Weights of a small GPT-style language model, trained from scratch on English Wikipedia.
Size: vocabulary 32000, 38.6M parameters.
Each number is 500 + 50 x the weight over its row's rms, rounded and kept within 0 to 999. Layers, rows and columns count from 0. Numbers have three digits each. The size before them is the row's rms in percent of the matrix's.

# up: layer 6 MLP up, 768x384, rms 0.165, rows 256-375, columns 320-351
# down: layer 6 MLP down (transposed), 768x384, rms 0.155, rows 256-375, columns 320-351
# gate: layer 6 MLP gate, 768x384, rms 0.156, rows 257-376, columns 320-351
up256 101:539458567537492590513472487491519491478533491430496512412516537401508506538523571456591574440496
down256 101:571538492537468541485432444510467555578515510526457400529437518537482571518523544547515449541474
gate257 089:544552476481475459530457474466550447481563530564495450432504540505502486641521564572459515469480
up257 092:485548511465465505497447467480480473452417531493544435528523494459501531475578503453393479462518
down257 098:470524557581549492434602543468520448625457565600386523419414561444452464507445482502423543529534
gate258 095:547552493379536494479529587519434488443510481447464524464519525490386494628481535467474398453482
up258 099:459569448440466420508508481418373522410408490550392494545472531502428615538382510425582570445431
down258 095:500512512486467483531503552474490495482575545516577545458562497461470463505505520540571509577492
gate259 100:462535423570472366477622474464551415454558429558405457507493512422567582514445446496538552511590
up259 104:542576499639384491471426553423463448463479477475461522542487473524462491485503533589544452539396
down259 109:439585430443525538528448463503531497558511487432456513499551541455394453538510501484488473539540
gate260 102:554482541528486366504492429574535395562518576501460508465520554594489504511472428459472462557561
up260 118:401520501495453566455569552545479483531499553513430541496440464522466473441496403435520347463475
down260 099:500508566490481450498421571435516544467426437477545497527482509497466560509446561451456562539518
gate261 101:433511492407515507534430471584556540490520381505537538439516468527478547575436519445427587439518
up261 103:494404581523565512548443436520482496468509535499508532367502619449557522492538475443557486553490
down261 110:586497516455582578475483503496534502502586470395444497471582651499486500532493566570449480508459
gate262 095:519449503530417546484520472477595511536466540452574429555464426575435539553493465482532502572488
up262 093:561473579503406458536497462492473441551482513487587537517456505451516413503453434505498485510452
down262 097:577512612545434491466486397452468526466524469493518556539590461514466547512453603553472498513580
gate263 099:429549521543574563552486481516480501506508467563446373499390509448508519610530506527594506553527
up263 094:481430533471506526519573507441521512449476514464442484499513461493503556536421473493462404504438
down263 102:518560519523557497463528516490501514456374542460517513512444547443460524588476529525538518459510
gate264 103:482475453486487560441466507548439505515534585560547479552456529434474503482539456443517495463537
up264 105:501526464469570548437493616553523416529521525503509546511540520451486449525559471516429505456548
down264 095:458495568582437578478529485513444459477516400565526433500518570505433563512496551556544461495473
gate265 101:581569538546560469433463568508407521527531498428489572497425483471452437516524443613591578453542
up265 097:541449462423589531491429524448579522506567563452451545469622427492453463545470458377586496528493
down265 105:475425462494443424484430467561429544484490558443447494588491479456482489502520492403458503508437
gate266 097:524503496539448579500454419499448526557494465487447445482517507485504491592501521507437499489479
up266 098:459500496425508502449587501498498506508491487467525490571428493475534459636556481398566397450502
down266 108:455461500498435523542440545509543570493513534437552480389526567480533442524397418515525514562463
gate267 107:442487469491501513554392467539477510502536522419583495586585511669436499541520490521495426493554
up267 105:482504511479496445545542458366387447473561578472489498463543547514465538574553479468561531521433
down267 102:523469466485504443478471455513460400521546473410512474551464528535537447496503521504519393583552
gate268 120:460507420561457520487492484429543490485446378534460521490578428504506571509459523483489481485473
up268 124:503473549568473523458445431468477486533469542537465396512416466474492557500439460565604564598518
down268 107:477525501484531451576547534548524479542469600549454489570442603437543530500597540436460484531516
gate269 112:612607579626517488439506545487533501438472432471474449473431558568440429553476558602538586542623
up269 101:543536454458515484462499511521554519560514475510498509599472511474426465444445547466484451600533
down269 094:432505512434463536569513512570450476572532493432579490452439476483396551493581578493547487462483
gate270 091:517519464537505550529554581471434500458497478518494521498491516466524469486538527566441544474525
up270 099:567527597524451479518491580504468463484460601523496477549612316479485504545477550573478565556495
down270 101:520424547499554484478454452440547583538387677485456520491468497497502548518514495641559531520525
gate271 104:501345564548513478498496432514568480574494466465387473428502557561533587504559545513493546548525
up271 102:465469517516482427540540464585489444466458477464422533587563459418531579567444469587565551498500
down271 102:551504514487406580495490505501498589504457534490549567443540516468583538555461496462492534463504
gate272 107:495413518447439492495521395446493520565549567560463472542603443539474502543436547483580436422511
up272 106:491567466573593436456620407483492466433519522547424462455490601583553442474435467496416564567526
down272 103:464499494399574567544517659467585508438528547464483494443437543494461440496519501576509507462497
gate273 094:459517378579365560558445500473425458458392551628488540494518519565522528475492538515496490428559
up273 095:485503492506543604454461512440517516518471538580461513465581449440475435480496560477396453422503
down273 099:554444429554531481461407455490623581485463474554506464482558462411434513499452526498453562481448
gate274 100:571491433564534524551597424484553438537464564459508543455420457465418531457577531533457476456491
up274 104:486423466582513433494463548484581589504640497496478442532532530490584485501558566416457536509534
down274 099:490445469515468464571539663557582534499546510427501552538454528562542398510469518491513511534488
gate275 105:448367542448587514539556334533504474551464460514581440489435506490490507486533470492496465515517
up275 116:555487445430472518518506587472417418467574507580487422537594531486458591462504509541409547500505
down275 101:615472503432400511525542545523438534550547484530566558473468469450464331482423461523525504483423
gate276 099:442462473553380445584477490517547452530513562567597463410426490468508495509529527480428530610459
up276 100:502569432479546570421592528544478464426507481505555534462470466432516429511586520510497478523557
down276 103:499470596486544483435504511559445413453526562395500518544493456555447461590533554488535384528556
gate277 106:539489468474444548475499542487556611487453449463536458611545450590531532515585464541491517415577
up277 105:442462481564534502505491514516531512529410487547496545513427520556501567469420519465477438450421
down277 100:484480547380448500449475551520474453410378498624539513496445523547422541442530429441472530519460
gate278 100:482432458484494504453435498517503512531536484507428510512529526446449488630587481559517542448399
up278 095:548574527467517459422472574542527489496474463501488546405536438479456512488572482512456442502528
down278 099:528495526429460502502520519437457483588476510505482464492522521577539479433523507495434486499514
gate279 097:547548367520578434528483376592534468503531512495528481543466522577528566497390531520538582554566
up279 097:525535469546492562481440515472523452561459594520540407564523521498630549504533524582537542473475
down279 101:542433528568530469518478503478453505516551493591494489517456575478549472462441426607551544478512
gate280 098:478393401421394494489438424562528568594376477567565498494586475487488639518488449470458412510557
up280 097:456489429492485481511555647410420456566503457376390612590522475436490453459516478610506578487458
down280 098:532557435491451434488493395556445521610490444412491503496498421420531493412479410471407582468488
gate281 096:489545580517548434524569489527603544472487563552533587540526509470605450517522518553517477558503
up281 098:438408462468570471470530428510494568513486508509545504531417482447460441515544516448465518499410
down281 102:572473480559522540539511435504549468610501439510524523527486479500402553622334490436495488421465
gate282 099:462538430504516627560525361531500525546523491469503428536498521515446502498527525538414468535459
up282 098:525511465448433639560468532520516601541468483442519482532497462561503431524460491506471412522505
down282 101:477455628434537627468441563446539543523516469495554466486522534400528520482482466426562523567603
gate283 102:520613496468504464560495486386420532371449558612501489575600489515522434616538446541484565448446
up283 104:521407549431489493414532542554434485634539407558505475503438483491400480461448462577524505522475
down283 097:407515444537507452549594557554510470507575643508434520493486513493457408584554562466468562453555
gate284 090:426500462484503450418445440501455541453450495480541507465469550437507511537580541540485508362427
up284 090:414563424520511451498566518518483540455489541526536520475523630379563584470438436438443415550518
down284 098:423433457532525495468497431451515516443447460535548533508563452487502463529481333485456454490467
gate285 095:537489486517467535433574510498537539471506485528519503590446557545528530490527430497483415461496
up285 103:484432475509459499493472672521453491415549512564590524477599542443576512467476504527461458576511
down285 102:478536559457405481560525523552423493423461480513470488492543540422497451532443536440468492449519
gate286 109:553489579481400480478524501511445468485579488390488468403483538548450586476494465569577445499516
up286 101:446563569461489484461492456605493533603477413495470487561552504501442535496423521464560494436533
down286 098:457463502473542478424362546468440499444587544437515548588544512459559547507480449503577450451479
gate287 097:500483619523525515478446503409496517469460513392529494549553432517438493580420452478590393408451
up287 100:496521471536412586460506492480519539402437485467552457567488487499508535470476435461524518450429
down287 105:502465592517523470484401563556518531456559534524566513439452459502539643535503502528478460515367
gate288 097:508482582544444492459446519522507494434531447465526408534608537441423451493529577474442478458546
up288 106:537527432446502509520578432440507465540414542574451532525474476567517476506515515539544485549494
down288 110:530507513399604475514425455553546466545515505516495485548492517529487503537557486557402506481522
gate289 092:506487476426542414483405508557473525410490472577460467442572468510430384608524435549398480539483
up289 095:483530436502467550482492421415523465422440530476425552555510491561526466503510547524571483562471
down289 093:526413579469637452519451543495471494515545501453495435482435580507544577477506507507473397518549
gate290 095:439471430574421557504531532470449455544387533510491584479357503411499583561558542613475501433582
up290 094:378465551454531395462631417459493485475493569507472546459436564520474546507557538450514425547569
down290 097:480457511481438488497477447559555520490479448476535509546532470535477520545436481539577474429412
gate291 099:428573467477517552503503520521547506436501516598547488566458555495490567547472525567416609471446
up291 095:470492474548504475442527549464513588385486503569440474584463528573567452522462446567499529534447
down291 100:501492527528518479441380568477459608489486541505515477533533452556594451586570474423591454546512
gate292 094:423475500541469470467499608520520472530535474577610492414435458481504524459527537495410586528507
up292 096:492492511567585541582509554541493540474489562438441447476486517559410515615511414506540406508507
down292 097:517574408527463459542435503478537427427580514397418479566475482420445527497512508463524529474417
gate293 087:590532553518483441483487621591594462414498559504608566527516546504406462488411525564453523459497
up293 094:552581429517494545442466451605442458518524515443494459501491583516534424557532480522427478415508
down293 094:527558513559498504483390429497492525487521547580497577453467435597542513545489434501512473518493
gate294 105:507514453510478546509491517600565432482524564543473460386423497520570467512511547540552508505497
up294 105:568379489569473592470477433503648529567493432598482411515456469523533552529530497482434572479523
down294 102:460431529466502512479507499469443533461481440506459529445370518470559431399656485485470615527484
gate295 093:536449533479499490546609580446525439503560394513473519446509506550582556542602458400434438600410
up295 091:510462412519496539521445525438492439556632384483558447517421554476557535508510430629489497502497
down295 098:374425509482487458453530400484513551533475398457431503527503463476457560450440455545454537460489
gate296 095:461496446454496409407448565426494465468494465477488572487526531557501547471449469529488523505434
up296 100:525496536531506540519515383501579457489507572521489532411521459494469572548570544484490411508518
down296 101:483542455570404470550387521476531550530515525529494505470537439411526613458461487472548428473455
gate297 098:551573486550485506535507518507490503501575476518544438447467533593463541496481461484550559435484
up297 096:566506502485317368425431489481494459532569599551424516482438524500526504566461465476376495529500
down297 100:554535474405540536551439548549528510458458586519432410581389532397428541526508469455512497507444
gate298 103:559557484406523624492545518474478515497546444517600484590454475475409497536513497503460430454556
up298 099:511520429574503487494561433562544350514541390420526442560439498522459548560524519525598495421609
down298 108:341510530583513480463490483432493533536556454512548501532467493551551588457547522526391402523551
gate299 107:408481484595491468487559518470479480486471480440555540456593495590534464555505385536448421560466
up299 111:659459372518378474515528507481571528485449424482479484537417457451491508476491582488447551388551
down299 098:593375575421492502524505441433443520490542404507612502434434591460474418375479520511560475457422
gate300 112:512438442515512433521531518458482497497475515560488457494537490400520534483512439558588518484497
up300 103:569430430494495413448481509524572428409520569521578557530379520487577426507457462481475519538424
down300 094:463474514487534595492461430509517461502501500521468569410529437609488541529433579547418581500542
gate301 099:444578505522479431476537615573572564556465444547537505464489525540530450435509522472557454492539
up301 103:507494473552464498519527499483498517584466498548520512426403458562519495483448522500465555477623
down301 103:534382450493529453472511471466434466415459505475486542477432422479579531563470628430541485458417
gate302 103:514454536474501575400493515546499455457478534526503472457502560465492512547533524542583358399481
up302 100:535502465468506430510522479520482567458474492479402515619494478464567523442575482485573560441517
down302 095:496470525498535575514472537424507536522454445480461398562459455451517542435513527471504467628549
gate303 103:530546500520488509560443523537423472541520441571521554475466523445547538503609463540434504573468
up303 110:488492446543535528489565506490514460482565568533535487484482497514494540501571590551459485487424
down303 103:523551482449476497298484543523533470440509444403535598579554558532554497549521410487543455472477
gate304 096:534449501448414452441389472481426500462437547545450511546452489478483550520541403457493436538502
up304 095:466474521419466576476417546483451581524414489493500521450572377477573430462473443515489449503529
down304 098:385477599438490493507546423449485469618454599429430476482503505457420558509536538457484508460544
gate305 101:544429423426444483574491555492533405519503525445397549551469499540571513441492625496537506516498
up305 097:492542408596417591502516454577437524460497524463471605383504501480461510482536475534482486466531
down305 101:597552456623487498498395480481458528397462360370494534413424509493495519541526394444459506507561
gate306 096:455477469481476539467578544555510638580398469559493549562475534474511472531466564442476390443527
up306 099:602600443452519514535485498499420494477514488440573459514441561540465491476430514518403495557500
down306 099:487452473504513602542519531513416446501523546461609549547504555554587470491484471499523427527500
gate307 094:526444512509526517516511509435565548442513492496526500580513415504496507461499523467435501483410
up307 096:520484599477563540531514517539522518470459531493454518506500478585526508446516548549532499479501
down307 101:546559590438519516473506535555476486427441488475426463557523482520454512516495480423498510556590
gate308 108:472594585552484490524500562411430479466569554460519487465509577464540500543550379457397360461465
up308 111:516569498447516516521514608466445539460465455473486492453412410447501544512604496512494577470490
down308 108:527524512357437480450508529518437426431365471455536459525522463435493441544517487517477531548545
gate309 092:478473489408531377494482449502488423494457518526527446492437551548501457513525556423486445600497
up309 093:406530519465468533503609525565536511445509393459520676557532527432543552476534505492537481507489
down309 096:575550455454469575503521461576480507483523420459627458437501568466449545544407505435448440415501
gate310 102:413462450480547522512430522504553433463463511579404438518510507488517498498497477553524511549421
up310 105:511533545495534445484512456522519491463461519517462483477473397557557467523498476477470576571559
down310 107:449573497544520490524425575515466512558540523497560483485557488485640517424388484536513401410484
gate311 110:545439466339444458577574506511473498531405556521538550486459500495500532480572543487489586509452
up311 109:450444558609458464599418452506486435530475481566438559495545480517544579496507566449503554492453
down311 092:551463489472449477519553466584433452381444527558540555439440422438571470536518542528570524530529
gate312 095:564444623565547527568476570496480545499470494585491501427556504567423552520471522470514522517487
up312 098:479395538517489422475495581531525628495557486574450543584503589486471598568496457515547475562527
down312 099:410440549559589575476485463462459519525493403472506458449510460540504511475474533539507368505502
gate313 103:530513512516421477456536473518491544581473492515355433515396485433515491504489519576483486485485
up313 102:461534504454487467451531521634437549432507490499446430569583541474491441502480531508488453481411
down313 099:516445435447400515524511504503470456496536564520519539485406508505397478544525543408510547512466
gate314 097:480509485543524512455458457481423460564491457499442523515456445582460482524476493477516552519437
up314 092:527534362487416492457507496481452543445416478522462496541568449467444524489509514486562463517419
down314 096:467508495503464478546433584540488499531578498509553462591499574532455488444530539546435423448522
gate315 095:477518487526557464515507364581543501505510530533523481540517484463509558466451504533554534556610
up315 098:463478460568472393522575470355469546546511450456454426454548495518636553471576444543501472590536
down315 097:430485563442482493527431481564462457532564540510539549483438516550533525588524544518506593501513
gate316 090:458482459506506451468459532407612520457437464423525589518525543460487514486522496428429512542394
up316 091:537552506518543458431495458459453558464553422503552530610455490486431478579438450489457504438579
down316 092:568579482467443532506422475561474527544535405560552459495423458518469480463466528529543511528448
gate317 101:403522452533504405468519427421543500507451505556511503521536469524510541535433460562444436440538
up317 106:525554477496446495547513460570456501361453510469496509572494485493528514485500396525547552486503
down317 100:428532502551498533586520480452470506402483503490504523531514470417584553481488474428634539473502
gate318 095:510513479594501419461514602597490474542433474519480475522582509430585498494565541428426596521512
up318 096:469556444529521510472458617492448530549526434542460421607562548461525530475520525474463506476533
down318 098:368489461575566431571531546528524616557478447496547475527384554559533544592462530410482459501536
gate319 113:468491451471516593536441546494459437450489455585482534474391426510485458508526544487451499459547
up319 116:472480469524525499540577533500510464405493499521485482462478527535554562495495567464541430493547
down319 097:530531547519549588562464529364498547566523471545551423501449510452519489475573423474545433439523
gate320 119:482499523506471556552396477524472587265336464595461459406466522527444468541547499472450466532571
up320 116:518428523487548506505630495541526560463544387620532480499514545429490487487480468457557587500481
down320 101:538469502474443560433488367449446445580496467534550423461514528483533464484495424536496421456451
gate321 090:422530518522513456540428481493514528490451467432428526482466501511498519525538556469545465507398
up321 092:520553444573474501462440413514459566563442492472469500514494476524439521456487458430465549422553
down321 094:468403499584480476335525402496460490436572476495540497496577438545584442560544489477585553450501
gate322 105:472479524482521490493456494395465496461590561522530519470455345577576549514472508481533590602512
up322 107:479499441519513551541491602475570467454548473565434549497436520485443502461422409535573482576498
down322 097:521442556457537530421460438534582507545514538507571442435577466489459548491541438543475444445579
gate323 093:426559465502464485384577500504412438461479437524532564454514434436437480477416578498522558409473
up323 094:515490484519573545519458553448489630485517579557445440468471548565506476465382433490463453495494
down323 097:539520493520424433353493483454493530586541507546467504668507567539500520472593540474479486497482
gate324 106:510529580543508463497402556446549462438572475528510467530430460495513534582501446524522587442495
up324 114:519467446488511586574558480566514450444504432469385451521588535465501535549485428541461427486576
down324 107:564403504450614563481541509503506452567492462495469442597538474392532491466573456462494496392482
gate325 094:520452524498557474476533438398538489391471441532477518514511454440517464527534549582533503479584
up325 091:479488555494518426403530454530469455466602513468482516531552488497496387497536538452487438476498
down325 096:550495502586509454574476544532420464539515465531434597474502525434451490531442470507479613408462
gate326 108:532423533560463557497483423480456475478583505439537473532522486521461569503493411507589434496541
up326 104:512467474451547534471455414427501432509547473490512448391494450432573533566559478513516439481448
down326 098:507465440407441584530493507553554482467493538450538544532427586418544455569656554426361518505519
gate327 104:497425438531485555539472506519525389502531514420522491559466556514404548547579479551481451493519
up327 104:485547551515545538518506527404457506593452575475539546531513481425542507449539486537531448490569
down327 109:545514548510496528518426556525485527502495480440448517492526567469516488510459453504511497523355
gate328 109:437498506511519367513467404513458517542445525502516569465517571534546360542605460540515509553517
up328 116:467532416468449591494514506403447485479537535476486447396531599457513499481465451433456514529556
down328 110:460477476511567466472454427628503462456452510525485612481525457486482448609530581539548572592503
gate329 102:540477513468494537431489486479419448512553461554486498477461530502508564538533655426453589440522
up329 108:571518616540532587517558390541588469506520451538543543550556484459497470492488516488529530469508
down329 106:619420546394508451508465405514512410496561583552529542540509510469491539417511426428453460525517
gate330 090:498606557485467435505493401465515496582521501443508437389432539589549514531515411467532423458482
up330 093:443526517492536567494546450469450448455511439460419447508444532466468521411534607485402536510544
down330 097:492466431554393476545553619476518527459499494465408442517528508487503513527451500447555452478485
gate331 096:416477501485475511494412456446471485456522540560496463454443458467452446529476459377562518494536
up331 094:498563484462447583507521426496467471520471459463518560505414423551425481532528426472389464482464
down331 096:467607539468481517547437573437439482458532506517492456550514467563519553444537639553464519539412
gate332 125:575558466512412560384466516426513475473561451468547662418489548560479394518511506513491442495570
up332 118:404458484491615478540566458502520439397514510565608544484528562505442506503537528485446510479466
down332 086:415517536502483406529512526535457478505486517560436515543520536525445457459420512441499539517492
gate333 103:574495433497507541581418502500547524521486488534464440433503394535530604545493535491368589497504
up333 100:446438448527505576478514504537514572580457439506499513478528580421456489521551432441502470531555
down333 100:538483409471542507496463381493482489550445493562564540600483521513471494496521422457519526564459
gate334 093:533527470545495508367529579540531477458461552500537499488500500520574571440485502482470583450512
up334 096:556449418465466564398545471491539459507572522532476450525508488558490516455503531555519526534437
down334 099:551470443486507551492569617518527522609470529481532502543606538546431552520483532433459450483473
gate335 111:440522538522466480565540492548470504484529435477589423484516556511590457528490476457524415548474
up335 119:461568454481585542554454462487560524466537491513507453539593560522466573384538485466491494456471
down335 101:415463511432481467464449471468413482537450447504545553508529559479526393507543518491529585574558
gate336 086:542494538577429416508502499518429534475476529489425454499536418504601443543444456483581586543446
up336 089:541472464497537533543542455572432556477443457493524502490557529518493632498551539512519468484456
down336 095:513461441543461502407512475467517464664469506515518503494543401443537521451378605480443502536453
gate337 095:537484518544447457553505562495496477510473470542417456464497439485449532431491508545571486527519
up337 097:497457467481513469525450474569468459567459522478600567520554568528510464598542482492435527415552
down337 103:567513562483467507554423468421471535591471515501619530519473541448501535553496458465530513482548
gate338 094:433526507435550529409444548606544493541457545538547489559595567538567488438456525532582545490514
up338 096:583455522391496507474408591500492518454485522459484504448474421540472469541630518531370592492526
down338 098:493567569576384485555501516409393516538492525390538517521519641559526453439493420518479432506520
gate339 100:571506493486494489511551484500571558378497444554434465562528503457463512521459520617495600544507
up339 104:544476489475521462519464491481515599533535407512493488550569434523467487437571514533585477592564
down339 098:509436481569489579533548511430489519500501447419476500523521473508504490494496492521418541522484
gate340 099:454533511473471447530484475527433455542574493448443570556554507496535472476470527412482548582495
up340 094:573477556536486543457534529538519520631438494520445464452507473520558454437511395549531497444421
down340 100:465441574514495462504481512583499530536464380523503571509485473489374476480415494437394514541417
gate341 098:558501515515473479545494372507458427478536483513550486603584587542432473512425466403558503497554
up341 095:455466509513572455431492490499561538448467477484577484427524565433417538539509547532496514488521
down341 096:433526473427501446434469536464492376541552500526510492467468413521565541560537475453493505503527
gate342 094:587525530498539393424524545506621493503583454547546407498570481586461522496446562502443453489476
up342 103:480421463485526446489455488448442419459545542452516461533451501473519479495454545444579574424473
down342 100:535478435457487424516495467454500559498496444432514504455558501471515542476553467586529525470543
gate343 094:477542483546543505512491526516573613517400500487498446525487464525570407498433486476541488460527
up343 090:397470570484510557581430478541581528434477520510553507522407526545580513465459432527500511499539
down343 100:481545612410436463509495517516535575392432528638516547509543488512551493430449553414458465514467
gate344 096:495564516485502509514528418432526516417509461523441498476551500458492486551521518463495617461482
up344 104:546446447453521426541542506572518384529462546482512513475531561480402595478533473440486568480454
down344 094:510422570500561541524475502509599582455516550533520543510543460543473455478472439528392570478503
gate345 094:505534544501422505590480547466474453498476521507416454493443552496475543451524461408554532417425
up345 102:495514468473502565502541515522535540557494500477506404490553518524541484402495495447497515437459
down345 101:484569469532565436495490427475460498461544528522551396500424535512535468466520565457487523498463
gate346 105:430470443488415459499541548477475533560580494569496552443509470559458476436540470559522421522476
up346 103:548552487496392524609544397510529521447537501555572604491380496413529543562508459449519532535505
down346 097:487604507503517406462497539495464462412512549459566530513528444414552564621461511466579515414500
gate347 103:472463443484590461527414469503543411478488568529491410421600457515430409534462566496496531466447
up347 105:510619488461459494429542455500459531457460513506523511451525459526536464546475551495538433508489
down347 101:431417543468572544498512500435562536460523591526505556531445505543474573570600500446454455390446
gate348 101:566557524477437518512516494452507455456507452457449480527470512535417489482519552503463547476507
up348 107:476537561516493514521507555508649491400518495505489468474479446504437412394438555446422491375497
down348 102:446516565518543386473460511531525491551525506528472473412594542582418528540552461519492581529493
gate349 100:379453438491545525408507533479504575461481495417464478459534522433454561480662485595514437494544
up349 100:487455637519467545408594499583490466578586532456529529472520433491559463548513461382501488518481
down349 105:500466513457500565504476454581593439490464531519434537492551539373551528483526461497431542528492
gate350 111:461505614511495490488483440472529444445555488556476394582448543527503541525456468547586529473515
up350 103:565597458519409445434529503483496556462475460481505484454547525389517424554562415428569456546524
down350 098:553445482541456424518440463533403467459479615450568520494586511583580508481474478523511447489530
gate351 090:560547522437551522591549455480428464443381504529539501523490523504460567517553577499488524525517
up351 093:459493517446516480536490538462557496459455590531594539476404463422489460551433496511460489505519
down351 096:575498463573503397539536436586534473458548446468468440589555530563491520534554475508496485529581
gate352 087:592489457442475464550507441546545457525422454561547530566480380576487497462523483493515440584561
up352 092:530552464455477588552499539475524541584523429506515463522507504516527528427470517445540588561578
down352 095:529484528506502563465456462557463460517564585512497474437537469604483493527544517547499608561567
gate353 095:483481552506524488556514540519529518474452502529492517485596468519538585541416578492468446487564
up353 093:522557500546435490544504507476535390515478433476469544563514496426621473450543546496468518402487
down353 103:542493522461534456493545503413526508455511494467440516457572477561519527491540524472460489442444
gate354 095:474533496461565545505478529462513474605547490486528466496491529424522477578482493494539521492577
up354 096:531461567508387524476516563473442482488506439560504498536520455537467529470474530486473434506638
down354 098:436478488446510455504604630481511536556534390488457438477471421499542478524503532561536610531459
gate355 100:523603503462481527492530509490495533496522450460472593475514487477615496455407472515406480500484
up355 099:539542413541485518495532466525324409469506504482557462540434469516471542451527520591581503474550
down355 105:541514546625432578423434556541572541500546467490489550543455430548427557515507502521475422515533
gate356 101:469466492485455497623480506482592475524520430493483455528490494540481498534488500487432504518502
up356 103:430458416529452470468460499509427489548489512501489435445643535511583527494540538512491589512534
down356 106:499533499550508539532514543490481513449457430518507512479542469536532640514514534493536437496546
gate357 097:456485428425544408491507537551519479497493513571504471524410511475515502409538465528459419423504
up357 094:465544556485415500484481524562580451481437468508431514524400479484475492590477523521500554515459
down357 101:523545489496552553465558597451435527470536559463437564499431490532523597412476518570553445530519
gate358 102:514467402530510531479453587569548553520597542533568510511470435571480488531546511533477553524513
up358 101:460564582412550487502462489533499381534559531553524418530546533447513489485467391524427465536527
down358 102:537498613501474470540474542473465491537508457516457519477550531486548466582463510627460549547482
gate359 093:487418468506440425505516416541535514427499522466429541489510476518482480458576576518573475473461
up359 092:503497524563477507490514564478476444614559520624511582362499402467488450500524541536471567511483
down359 095:577510549447584520415475439507494538391479507500484457461528436402514557415532517511479565487447
gate360 101:486507422518485486562497581487417535449529423519517505518440558435553488490387495530587457490494
up360 099:467500496509578488398525505562504513513518478481427568476515556451520419426453485488508477529558
down360 105:471476437469445498468441691505515494420505458518500461557552449548528434544519511557457467506394
gate361 125:515451534462547540550435393484513463433461602573557442528520547513474463547476461526484525490484
up361 120:517568556454477494417515607510518518593492491543498545459507448487537514547513433520503448464488
down361 100:530564457455510609490509434503502539553509453567634445415593490561493559514530558504495435477558
gate362 095:496541414304475495549461505495483428534547427514598435503557433506521604488507447509536538518508
up362 095:581452490431480480451519489497481527487550542620478513523539424548451494522481406461506520404480
down362 093:554550419520464528439538557482510511530436515518407542548566485512407509455501546497406505541440
gate363 098:505498469631492494465551480552468545552529473482543516461526433479474442418540394490478501536500
up363 099:575547500551543518502501608425506537494498472565607480442501459484508500599585524448545492512468
down363 103:503560495575516666441479521557389519499475510496546483569474511558579423497526554511489598496468
gate364 094:454578522541322532488498504471469475459512460420560403462418499482451478503532542604456439381602
up364 092:455478448491555491538497568454528385515516511515564517475580489528559479558522484472508518540481
down364 101:522450433573491462441447553481510541510510542667563464530564494526428518587505443487526450498482
gate365 095:428475540485503499504518499485473476533469510539535460378540544518502528445454549555543534544606
up365 094:490507531530442463469499532450418508486605490506520532478468550497396499523518408534429524533408
down365 100:524490447479528489386580455460629487589511440454461490389426483508514444513456584587574495464487
gate366 104:496572488652456443510546546570571489509465487493559635425372471445582514513520513545507504502526
up366 103:492462544621589596507502449507505528573366458480486426439549524448567514472465625438486509612568
down366 106:470482484525496473507420555546480547517483552439398534467561483500454546526485588497538514525448
gate367 102:506409494555509496492523542492495514562515454423494525575467517444498466498572455570526463484492
up367 106:506518493475485627473518501429574444434494559484575454538518550459608472434564520527451552469510
down367 114:550476413508488542537433449530536424499528517534560538516372510575544544518495585523465586627515
gate368 113:472537477531422410512556498481496568473521485542458484415528485568475502532455506432548525469451
up368 112:460450496535545466573547421488502458586420491520560535543581492584565491452558528534548472500466
down368 106:509384544536531526576504478475429515559488450540536412493635476533598520462471532512456452471492
gate369 100:358456486514538484489520511433476499499435485509512439559448468463495503575516578475443440503456
up369 096:461507540560496508601528489534434404455487599457485513492521601414454475495519421541502570444497
down369 103:582613505483496502527524518544503552569482466447453557448514481536471568371445481481491455452556
gate370 100:518504472556533473478534486426536416510512464492515436529456512490515519561443545569507456525521
up370 098:410512481508572487502467356556684532399494549446428505426488503511438510443495488581527479558544
down370 105:559508537522469549425655529485606538487504438450415481552436508526533469412507415532488526493416
gate371 104:528376529476512517448499539509506603487526546460499517503531534523425445469483487591489469513567
up371 097:509438493535425503574487484492433472417501501411525512515430597508541492541507447475579573471497
down371 099:489522534449608464552439464566463523478495491548506553495432495491559489540477554498518492513442
gate372 093:470470560507519464560497418488546542459547398455465424569487401543397491479586492436524481456438
up372 095:530508438542520526500526487506496581539540536494549426454521554500558508551417470512505606464469
down372 100:496513455560551510536498550537455593504553566491483524385452554452433567470571543529481541466401
gate373 100:571516583453522421485474565485480486552471449571544417537500488474430474463553537483430561539543
up373 099:494472502388546450560523554574496441534558535535427539520593513446430533390510507526480542446494
down373 099:504476424522497624511581552634560512596444528505537501549430450402549446481460492477490446436484
gate374 095:424565486480416439571558487510521465478517424568482503488535484577501495548500501592491472497485
up374 095:518485460532431544526493525492582473521496520552548472528485516465508384492517502462563511398564
down374 101:483431498477533498541547436408525623453499514384506453483528434513515411597458482515473535539499
gate375 103:460427523557559501512368478444417411393583449495543545460556523453415578556448495487501503518481
up375 094:550474529448482520499528523541448521517503513511554521489428457507542492466536462550512424504491
down375 100:405404522488569523498495424528456466504521459508421509518521478567615555493514498515546513517513
gate376 123:621570506530429505477514529519468578525485522399569400483410502500406440497459472503543518439503